Weights of a small transformer language model: 13 layers.
Each number is 50 + 12 x the weight over its row's rms, rounded and kept within 0 to 99. Layers, rows and columns count from 0. The size before them is the row's rms in percent of the matrix's.

# layer 4 attention value, 32x128, rms 0.329, rows 0-31, columns 0-63
107:58 40 48 40 39 58 49 39 33 26 48 54 45 70 44 75 45 57 73 46 55 73 28 38 00 43 46 55 65 43 54 26 30 45 65 62 42 37 46 40 68 47 37 67 47 48 28 60 55 47 56 33 35 62 52 51 59 41 41 42 54 52 50 74
105:35 61 30 38 34 54 46 48 58 29 44 49 53 60 83 58 53 50 36 44 38 57 67 52 74 50 46 38 40 48 65 46 41 44 48 41 32 55 40 34 43 43 52 44 47 52 58 55 44 60 79 27 59 34 41 67 47 62 58 31 46 64 48 56
102:47 52 77 55 62 61 64 27 40 66 42 49 56 59 63 32 35 33 60 41 57 69 39 63 70 53 41 35 41 48 50 39 44 53 47 52 56 40 59 43 81 48 62 40 42 32 51 41 36 28 72 62 34 48 36 60 42 51 35 56 45 50 50 70
096:65 61 47 44 56 49 60 51 34 51 57 92 37 45 36 44 41 26 50 52 74 62 51 50 54 57 73 64 41 47 53 60 32 58 69 34 34 34 67 61 56 55 54 46 64 55 26 44 64 54 61 43 58 52 67 39 56 52 56 45 56 27 44 45
099:38 56 52 42 44 56 58 55 62 54 64 67 43 66 51 30 40 62 51 46 36 36 49 74 57 62 52 66 22 35 46 49 43 48 52 67 57 42 43 73 64 54 56 43 64 64 34 64 66 63 68 41 45 50 33 62 50 53 56 60 48 47 42 46
097:44 49 35 39 64 47 64 54 37 70 54 50 43 51 40 37 50 44 45 37 60 63 57 40 46 30 48 25 60 55 73 49 32 52 47 38 23 57 59 45 50 54 27 81 47 36 72 77 51 38 45 51 33 49 44 60 49 65 52 38 50 38 60 53
103:62 52 57 54 48 47 47 69 21 75 57 37 44 63 50 86 48 58 33 57 42 55 54 37 62 52 47 56 60 42 37 57 32 48 52 60 64 49 39 44 79 30 45 50 41 56 54 44 66 74 65 51 62 36 24 51 60 35 53 65 62 43 67 48
098:35 40 43 50 37 56 65 48 41 87 59 48 56 53 60 29 64 57 83 41 39 45 75 41 45 43 42 68 44 44 55 61 60 65 50 41 75 44 59 55 59 35 65 63 56 48 42 40 34 46 40 48 38 57 21 48 39 64 65 50 52 53 41 49
098:63 50 41 55 40 60 46 66 40 51 65 49 50 51 31 58 32 56 40 58 33 46 53 43 75 58 49 56 32 47 75 56 70 51 57 38 47 40 42 55 59 44 48 65 53 56 55 56 51 55 49 46 36 36 30 71 23 36 30 46 44 38 47 69
099:56 28 47 56 54 32 43 53 43 62 19 20 29 63 56 31 34 56 53 67 34 86 40 48 49 42 48 39 50 47 43 41 49 68 60 47 34 37 72 44 37 45 61 49 43 44 40 48 60 45 55 37 45 58 47 35 55 48 40 41 42 56 44 41
099:64 41 45 72 34 75 72 63 64 55 56 47 42 48 52 37 25 42 52 60 48 34 25 75 34 49 61 64 55 53 42 40 44 61 63 57 56 48 58 60 56 42 49 56 50 75 45 41 59 42 39 50 55 56 36 41 42 41 45 47 58 79 43 43
093:31 38 39 64 35 46 57 44 30 59 63 43 14 54 53 60 61 40 58 66 65 33 42 57 58 43 66 35 57 44 50 77 50 41 46 45 49 66 38 39 75 53 71 50 46 30 59 49 50 33 52 42 34 72 47 50 35 60 53 23 75 43 53 41
097:30 47 65 64 50 77 50 54 62 55 34 59 41 36 56 70 51 67 51 65 62 50 42 32 34 51 49 46 52 49 54 60 54 49 38 65 60 43 60 49 56 45 49 40 43 66 50 24 60 46 60 59 55 30 55 47 34 41 63 45 50 50 50 59
099:51 44 46 60 52 31 47 28 40 40 38 44 56 44 46 40 58 56 50 26 51 42 40 41 52 33 42 40 43 60 52 53 73 28 45 63 85 57 46 61 55 38 56 45 65 38 68 33 76 71 61 46 33 57 60 54 80 63 56 46 63 40 52 27
103:47 50 47 49 59 75 52 44 55 41 39 53 60 69 52 45 37 55 30 49 66 42 44 57 22 52 44 52 57 35 57 66 53 57 38 47 39 45 46 71 54 42 37 36 41 32 57 51 20 63 54 19 49 36 60 40 53 56 82 51 28 37 58 50
101:60 45 55 45 50 53 55 52 55 67 58 54 79 64 42 64 52 35 46 33 49 49 72 47 61 58 56 40 53 26 53 28 52 53 45 54 47 30 74 26 58 49 62 48 48 52 61 50 30 56 37 59 65 41 46 42 61 66 65 41 43 50 41 67
101:30 80 54 65 58 52 54 51 55 52 45 50 49 46 37 70 60 49 59 42 31 57 42 53 40 44 41 43 24 41 35 57 59 59 62 46 56 45 62 68 49 51 42 45 68 48 41 55 55 25 52 57 50 33 49 65 50 50 57 33 34 67 74 36
097:59 46 58 39 64 46 52 28 64 44 57 50 60 30 38 54 34 61 42 54 69 47 57 61 33 70 23 44 42 65 44 62 70 58 44 59 44 33 41 40 42 53 62 43 32 64 61 61 60 45 39 36 62 30 52 74 29 52 85 55 34 53 48 51
097:43 45 53 58 68 64 49 59 63 33 22 38 34 25 46 41 59 44 56 47 52 61 54 30 34 60 80 56 38 65 55 46 55 57 44 72 36 45 50 45 60 40 45 43 41 54 58 57 54 68 43 46 43 45 41 54 53 50 43 39 45 49 84 62
094:26 24 69 42 58 38 62 42 45 48 39 64 57 56 36 59 59 38 65 56 36 51 53 49 49 63 58 42 64 56 71 57 49 15 42 45 54 33 49 47 49 53 51 54 61 52 32 34 48 63 45 46 20 51 56 54 52 40 55 67 46 60 65 44
100:50 34 42 44 60 39 11 39 56 54 51 53 46 62 64 59 74 58 50 33 52 36 54 30 54 61 64 48 55 67 54 63 40 45 58 59 55 38 77 53 47 22 47 48 21 65 51 64 60 18 48 50 39 54 61 31 58 41 66 55 53 27 56 63
098:35 40 43 43 74 26 26 43 55 44 54 56 42 31 57 60 41 25 51 54 44 38 33 30 54 61 32 34 35 28 57 57 51 53 72 41 59 61 36 53 60 63 55 30 51 43 56 35 55 70 50 55 44 67 48 51 53 59 51 57 40 60 65 67
104:38 37 51 43 76 79 44 33 44 51 60 36 40 44 41 64 38 23 46 53 36 43 50 62 58 21 48 56 63 44 63 50 24 67 48 32 74 49 23 46 35 62 53 42 57 31 55 59 57 55 49 52 74 67 32 43 55 51 59 63 67 59 54 43
101:55 45 74 59 42 49 71 72 27 58 63 45 31 43 52 54 82 41 63 53 43 55 29 50 29 65 56 53 34 38 60 51 34 66 48 57 49 53 56 53 30 51 70 50 36 49 58 61 61 70 57 46 62 43 55 54 47 51 55 51 22 45 69 55
102:46 69 54 44 72 45 56 64 52 49 55 53 50 53 50 63 42 80 81 52 78 62 42 60 53 68 78 53 51 71 57 44 43 41 60 44 64 57 35 56 36 31 46 27 51 49 44 52 48 39 59 70 35 56 60 52 59 60 54 47 60 65 56 71
096:71 60 78 63 65 46 61 54 55 50 57 50 73 59 60 64 29 50 49 42 49 43 34 52 54 69 62 49 65 53 59 42 58 58 73 36 51 41 47 59 37 70 66 36 41 59 56 59 56 67 31 42 40 46 51 52 52 61 51 58 63 43 47 41
098:35 69 72 60 49 53 43 37 44 50 47 54 36 44 34 53 53 48 60 60 54 42 50 56 50 44 33 39 53 66 51 57 36 59 26 59 59 10 44 40 37 41 46 51 69 61 66 66 29 58 65 64 36 55 56 33 59 32 47 48 73 49 51 32
107:48 51 64 57 41 49 61 53 34 41 42 70 53 59 38 62 66 71 44 51 68 44 50 57 40 42 74 44 61 38 54 52 68 43 35 54 46 48 64 60 26 66 68 40 44 52 39 56 51 50 49 48 44 69 23 66 25 59 46 46 28 52 40 38
106:42 51 49 55 41 71 37 61 60 52 36 37 45 50 50 53 46 27 52 34 41 69 29 46 53 34 56 45 55 54 59 48 45 41 38 32 33 66 26 63 45 54 53 33 51 49 45 46 55 44 38 44 43 46 58 31 51 43 35 56 55 45 23 67
103:27 58 37 40 51 58 56 66 41 78 52 39 40 75 40 45 53 44 21 47 46 48 45 64 36 55 54 57 49 36 51 47 53 47 70 55 28 58 16 33 57 46 58 66 50 52 62 28 70 54 43 65 29 18 60 58 68 42 67 35 42 48 51 49
098:49 48 74 11 44 30 52 43 58 53 52 49 37 46 47 51 56 49 76 67 42 41 45 45 30 42 39 46 43 48 61 41 50 53 46 54 42 43 53 53 44 56 64 69 51 41 49 53 58 42 55 55 68 44 53 45 42 50 45 42 43 44 49 31
100:36 40 50 38 53 49 54 59 50 61 65 50 26 38 44 67 24 62 49 37 48 56 60 46 44 40 67 33 23 39 62 59 47 52 42 19 64 39 53 61 42 39 61 61 41 62 52 42 36 40 52 51 38 53 64 40 63 37 27 57 19 53 52 60